Weights of a small transformer language model.
Size: 16 layers, width 256, 2 heads of 128 (1 for keys and values).
Architecture: rotary positions, no biases in attention or MLP, untied embeddings.
Each number is 128 + 32 x the weight over its row's rms, rounded and kept within 0 to 255. Layers, rows and columns count from 0. Numbers have three digits each. The size before them is the row's rms in percent of the matrix's.

# layer 12 MLP up, 512x256, rms 0.0541, rows 351-450, columns 0-63
105:141172148122141117110140108087109145159129115153121120204150129100142120102106157165121097146120215164069133161128123126116142144138142132142126143107088089170107065099126167112134095163112135
102:136148191197122098160143115098129141156103106062134092173080096085112152133170088076190074086088126126109152103126179118083114087129071138122134121092130086122143172057116065110146147074134087
102:131141098110118119079173117106095135104163196119167143123115140123145141146166085119107154139170135158160077144169092128082174122057145096098145148098102150110193071099143121105115126113179105
102:099114137130102141184187106068141180096152098005153112154086123119116115151184117116062128103083139177132072122073134128103137174105147147140107140136105109094108101101130124084154091170063124
100:196139185150101092125146143127094126158170141150185100135112118100163171151153108146117110122117163124088110105127100107083092153119115103124144159125103120134084125114141150136096179083164194
094:119145184105164126095126172169139128099143124146108136131154113130134176081108214123106141147132123193107137205098125080150108138148108144134108205110165195172134118145096137116141145082160134
102:126164132159148170115111084083070171132085141123203148106065130188106174045152081162088133123060118116159137108091192135113142076085118086132149116141130125123154098104111132124131118122115180
101:108179130125095184151132105073131070132111125101122121156150132124103113165127137108170092066130173112142061120175084135168127072118166130171134103112180102118129125083109096129129137162156172
102:126189187200127170115155143113103082090127166114090154112156111152071107134124112153168118107070160114137157119132138053097077133174167064153145126110155157117124112160167201126154142105150123
096:186099082117115104120110165151151119114144037097134115104085158152103108151110148110157186104115155152144116080101113127105119133110105089143159102095160119129106083190113119048117115123158123
098:150131167124113135118067140177104136123184116192107162186109111183180111146098150153132202133157123121106157128144097121178146124171092103079129112112130156173133084066170142074113123059117093
099:214067112137135131132146141071113100128154167125112100090069031178172122162161165125173122148171082124144129113163145112109128204165101075062092134124173120155132115116130200121111099167060135
103:155122145117101087135159126162136140094134147107096051145142122128110166086107116059176184053111103126147132130129153132175133143126147108137113122137127051139135150129104149160087114143138114
100:096181193083130130166131136147117135093138104128072145095152124115146190134148147094118103136107154120143102171074143116136067145078161134159147112156140138090122163113127134119196114144172138
092:124114056129104153150122175098160148066106127146143077121096131136118134102224107097153076149140133137082117132145162113097134175172111098104074139143115089107191168156148122130089146075139153
096:118132080167195152104118068124099137110101134122126131075114105095188105128115111094097066139181088149151174111095118117109114106126125133043150116115120071130117147153070077135121110107110170
094:079111118181165161062130182124107165121071163128142096099176135136159145122147153119115115116136085158139149125085104126166157105138100091098116170089106164124145128103167167174156083117117081
095:167170130165131128138121132112147130111096140120146180102123138111101135109123149148125124126126160135165165122110145101168134154093124153164131123163148109117145125175115127108196195132116097
096:147179139085134157143073132131120129083113145058085106089133067204098163121134091146151159152108132089140183201097088150128126094138136141085078169087176133179075123127163124126144160071185176
101:088201074154091163119097150118108166099124166102148195133128139171162137094174128197110101146116119110090101094106081112111146098168088184119114118144073187080104121106127122130146172178155091
102:155066159109125073115087142201087130096076117187177171117150091078177072181217165084106141126129096121162089092125070070136134085121150166172120214181183113126149157132146106091087126172119065
100:141142098177113142059187128131154147150143160082074109070136159125108069123143167142132166122126118129138084103106141116155149129079084177133143104134088150119117095144057106067174164126149163
107:112045200171125127157089188151139130104070097066083070143121097079096139160124130069128094116142087123072089148123137162132108103123102162145128127166116085132133173172118100121068091120158144
100:145109129139159119139187151112124110196143126092117153090127111139149082133088116185114124168159132128167139157125130147173133139091099143126098182125103202120088143148131110097127111120102186
099:075154112191146124110134121050110196129086111127141118124175129167123103121096124138152122169123172150121152123142134126118203094121140092069151125171183081128108127147082123153177106088130130
094:130077148171100152131168165116138142083208145173123105132142115136192132196075093052137147124059130115167156114089122108121172107144089148123159141118134095108103163080137197111069107142113115
101:170112107105175177125105103121178069149131134140128158148155150104107121152106127174100132138127122185128123193113123107137188196119099122153211139160118167109126159122095192130119163131123084
100:156127131116065133107107129105129140167131051179114133070147156132175073166115098112133126227116141117145154113171119126119112097188138118184128187136174127100109090141074113136092122156107121
096:173165157131128132142098148161136144075122093186114174118183178165117106097125145150114154125120109098141156117107089151090086108085125088088171121128117090102121119147147144196132095068142130
103:129166062112102146103111110173104125132112135172161133170195148129145078115136146121145137094089150040101147079134122141115165151120101102179103069148135148089181126084116141144106087157162119
103:116052090103137123147105114159092084120065107124105161108149159130160131097157106123147137147155125181081139069092167110136066161107164153154158100158060112146170151136091101097163110087155094
096:137031152076106091111137039172170130149155171121101082150084142136180179122159155143141097159063141130048092098165180152127138124144133118069137132104141192160115157127180151166168132124161114
104:121149124081182168131094144106099160101128077096131155107124099119109149111169081174084187108127113098098140142161150127160112056074148128109094131134098143188208170097102116135141113151117133
107:110117123161099134147133143153118113174102093149148167143134173121084101120106086076111133105149131136089150085134072137146158130130116105162085128173158079130131064125089116089128170140078138
101:101120163135117145201169140135129106178141102110117134129158133180087075106137142147205183126154135130149142141122160131092137164124108106070160149105205148196171096087154175098106179112126113
098:073143144135111089161153145016146137127142142144160144117104150044085171120093120138147123112124079131145108079161166138087131128179161193125162143139118192140140133148166105106151126146108154
102:137183167133129080115135077133101122115233080156107121139186124162161110184098166157137144159172176120073108169191092151108136117159163147176079057193159140114175129130127161173079065121177146
101:157088067111152088077158127160180142103118130111113096146127166153116092069079166098105111204152113115109157137059121090083189097067152143183163132068175167155106147125056129135095126125152113
102:134140111103075126131201152168094116101172141139100155107153131143110107106140087114077104106091114141099111086118150181138096140215120127144112152162133137146156107117130099157130177125098138
101:143179134185149130111178084088114189147174099134106159155143131154117152124101174147091161160170128117170150156058114151093051125124086175123120114137155121110105182075103074076119117142128091
101:146109140131150069118119190150110172143219134050154127135125081132104170153104122189072081103160124177121118164102090134207160134162099081102179173132112182134117120127144146192156076139123139
104:130185077113062102143103094087101140059089111122093069117072152152126096078168107102131081161132192136103096159092137073083142222152122090106133120088174102102155139112108173095132152150122142
097:133082113157144092059110077155117136141136092161088134114115083146094165157125140057159121189154143095097121122175134128135133142108104066150148128116133170156160148165097144132199153161152046
103:101122114170113109116152111142112091096145123143174122118107124125117148151090053215143096119153128141087085139141096058161086161112108139172192123118155059068119146139128150110125125094145150
097:134099130174115179099154104120133145100059117133067074145160120121174155111070143152145135149149097122157080145107077116116073121119160123097157082131120132173107142110154076178161065127109080
099:104053117119153132077098154089158157149133153138124128190092140139172140092103131144172157143128155158167142087133076137062162126102104150116106090157124158136120086144126167153099068134142110
102:069124131143119092158121082149128160090155089142110132126093185104091109156193129126133075091117138198157109136127142117079138103078194105103156098154102126138071149143142123066172129054140115
097:141089150125170110107120116116128078173144177099141113061161108159114115132093114134116106138139149140147082183169132117122089110139173127109086174054131183113153114140109153113107159088123195
098:093113067121153102100152143131138137184096114136105118134045139129148119147166158197170073131105108108092136110109076127106131140167131136078128086118117127145123150180143081213130103174109174
090:104149133141112106137112135132153153119141132124140125167134160080159087156139123209156147155072141136099127144089082131079112169087129102102117162152098153130130108105122101087087061157137158
098:116123116104094143155176155132129135065163136116124154094100167173107077147105077098130151152162207144193126164149139080106138134153130087128162148079143200119136092167140119109106148130128089
105:116108092117106121140104135119089102118121136104074090145148162109124117122128125113122107157083094112138133119183141121116154096121106148140099132136096126095136120096116175106088161060095092
101:137101097164136177115167057122111157145106084068136170125097147162140110140089183162115142101188110158141135132121127105092095156114149127208153138195148179140107104087098085096156111102196141
095:137108114097129146113125133174114127106100118145143144163142134118086138122193123133107144096164143101184140055074132146161142081183148151159164132097078139064178113076128120144132149122128182
099:127075086112149175177132110102184145064181116108136141120081170111140141107097114081104080098161176163075111112113129147072136185122158120166181145138157152111141135136095125152172138132126112
106:123121197193171090121105169154116099159127146098180117121117100130115092105106139132095131153088128118151106195115126136149159169162149182113131224164133146110100102098104117128114106097111121
101:113154198097093141052119119147117108053143117060146096081164130148096118127114158130140155159123148137107128120139082206129078195145151189133154068147108155161068111140101148064116159099158093
093:099143142182137169155116155071136125112125130153118179106130137145115107167143123153140085105104130140169107149144126149147112147136165148127114126161141057148120100115138094092109093047118126
093:129180096089092100152134149096122177061062129153093140097098098124168183129141123085179124123115142106154161155103150081123120126195093103089101107105115123146145165154170139172156146108165154
103:116116137116130146097161201160134144099126143111106070149118116162093122100114110089121182129115138139149096118134119141177102061181120118045163132183159073070156163114090143132124131082112110
104:161157114075103099138161139092161196160122093191112125134064103125088109067150173194139118141125204164093121106169167141137146156115188083153099128132129213178147152141118147197182198148115186
098:173089129133110196179125185110094126153139168083136183118140101172165109122149185071140150137126122172085155112136164080055068156124189170136104174091113159098126120075110146151127147109142078
101:111164124122177154096112183132136152146166176116144182134183079070141167128101110122116082137096152136154054108074135087144075139145071119125086139203110114153125113130139171089143165130100176
100:131179111109132137127128175124104108101090130152088076070131135082147149116101175196073120094112112076154133082165156094127109170116097167121111111112052122167093158145135156203125169110140112
098:138134125159137088105093060126131115128113075133153124122092095111175146114165148110147166156086111139201134115156117127084140182151149113086141117096101156166137088167103093116198155140171108
099:113136209163080155141125148108131132142133124072092159145172153142064138142054094100114151118074115174141128065121175174124053120132124119133121143127158161081144130142164141154086186130187143
101:119003066117085103128124138139084162116170119088150154154100100163127062129128109172072179122118105082084094119103120182113159161095125103118104164185102158114107051159112135143170178151098098
097:111173122062134104171087140096081161085083099105125177129117147134098124122111119060145132197150136151107173126100109106099137172153095178165174154110154143123121151062120121119091093110085103
093:110124161092087108151122170098124103130098094187104152160160113124079114104116104153115127163174155145135127135181169182106171108078132119144179100100057125127090120127132097143157163186166058
090:141191134164143100130125112150073126177119141114164083100110174126138169113113121099137103157147104111171048103126174086152133165108174059113138116056138130104122158084115161117117126104094087
099:093122103130113134111180110106143124134103167109110102058110132176104143107147123143181081061136154123128139087154115137134122121184109145116096152167129101111151131118116165077078136115095104
103:073117127159124075160203145179107108152166137125057146073089153125112162135108125128130175127105136150188151080110146126132101053129137135117138144144141115196183158108138098084109085146085086
097:070101104114120084059108085175135142135141138134147144118117030129105127137118188188131191156132120062149140096124147135147157107145129078132149128033094129152097142118127119095153100131135097
103:148079104135162137074131087116129107118130073125132111145175137161082111109146132112157122150173136037133138119133154086109148132148092140128124110141114109085138178124059171112122156092112074
102:177112135105133115141161090148098130110139113049130157112153154149146134176138156113084151131133126109089111150127082177148168113155125078087135109140086171175127108163120158158141156165132159
106:059161104125115136135171099120132171092072113153044102125170184107091112108145157121117168115115139134102134117116106081174180078113082121141107145090123160105114124055143073093074136113179152
106:182133110106083045137080194113105127138144125114119135131128170122065142126127103110150152149171164120124143148134120077091153106142137102145125184118137144198137136119164122147076101062157165
102:135084101131117102101116098139108101127132071168141153113125140176079147124127148171071135077108094158135175118119104153143109156137177148079080093113103110153089111134149078129144121085130124
101:135136132082161103064139166111164124065164148137179092090168172101110162151095168130194217092177115114116159174108091118175115158156165128090142144162132093117146145123153146159123082187159156
098:180122184155122123109081139127151045191124185087124085132114136145091104110163182184070128162110102135175212157129095143164142133108116100168091098106093059122160178120097139110202113122076101
096:141123108131113080163150084083095138163184106140100110176089172093100128088108103109141104077142106101093122142131140113106176153148177127135140136110173117156116089116159140155123136159183091
105:094122164120151077129059076113141123156114126157087151110164081128113124151208159117192195185079176124172101153129133107145110110101109094182141124156151176124124167187193160117109146146138139
094:100093189128165198108106114128139129092086136122128148120123081220086126131119106053150158136117144165094126153120100121145115136097133161096150180087061101106111154121104141121114078152132127
100:115097127171151164100116085110108077093159159110141140149112167160097101102142126114115111185113132090129123106111087157122130110154170186167142183122103115141156144136124116123116113098083134
105:150111081087167129059090141166108123163128126082199155088143138191139069090137094097147172130153132112111155107129092119167114158140183136147092079123177106151134123129144129165117119135089120
098:134116177175116114116133142086120107136175114087117087144127110135160109108157105132125133146131152085149077163121114150160120139121066173134138087129080112132090129151092114138148074130143118
098:130115145166100121170109183118135144098061175144120077162111162090100115149124108100211087130133100126106097083127059132167114186116118091100085098131155080150176134115099073139133054148107125
098:137092170104088108131123112144183135082128192149101084143172109068146119138149165119074143086131149128177120103157145141119149103135150099186137104137128112101184133153096150119117157121141147
095:139077120088144104053074138159139085168169103116161158101131108127151106127150152098124177102071154059157113176160098150086166136141118118129100195167160112140102132167139169171149072102177126
105:178206150143146177142104117177080112106148120123156173132158174112124088123152093139096102137177087144115089125113137128128133207125092170200118135135160109133141142094161152140138113149091099
102:141096137103185116077135121137132119150120153095121212118132118176072120054164171109145097153116104126104135126089126137115092117187149187092101135134146216160135135169112123120180139121136143
098:170103121096153153120057116091104153122125057156101095067094141129132161063121125076157122159101157145119161157122166161087130146175090116077123125055092130175188104171110135114112183129142157
099:148095144121163066121139111128166206177121138135125139123160104097150129149136086110080165162141138123116140093130112139140061137097124124133075116129138102101170104118112167141116107111134131
103:073103076105145128117125119092126207164159115118138173132185128116171120157159128136114119142167179100139130158108108123123143099127151222085116139137106120133187105157065123118150207136111151
103:173116128146168089136184142130100148100146100109074099117114154128134106098113201185098118116181164175114139164135159150116120108165119145143127158135077120130115123125105084110120120142136132
096:125181136133177114075151113166096129090115104159116127116148169137134124126155135110133174130076172125116153212129100166107108124136140146102054108168146096066116081107161139151130115185114073
097:097153096166178191142055126153161106111132206110154142041154155126153169095147158170101145133100138175166168073167132110136123082120173116144157131137121181131126168136121170139111081098124094
106:146117183165162139152101158124127138128082137059083099083132123179089152120165177116080081078103187181099111163166093121168093157108156152158158122185136092108137102128125137119138132125127139
097:126152130160118123183156154115118165119169194166109108161100121087147119162132145086056201137198138157084167097127096101139152151131126170075148115109149137089125114129104136052089107123165053
096:137130104112124078154111136113180192153130119098139127132103141130113102117145118134128131116115127097066144108151146147176113133100102109108072093154077122093163150063135078197150136155133120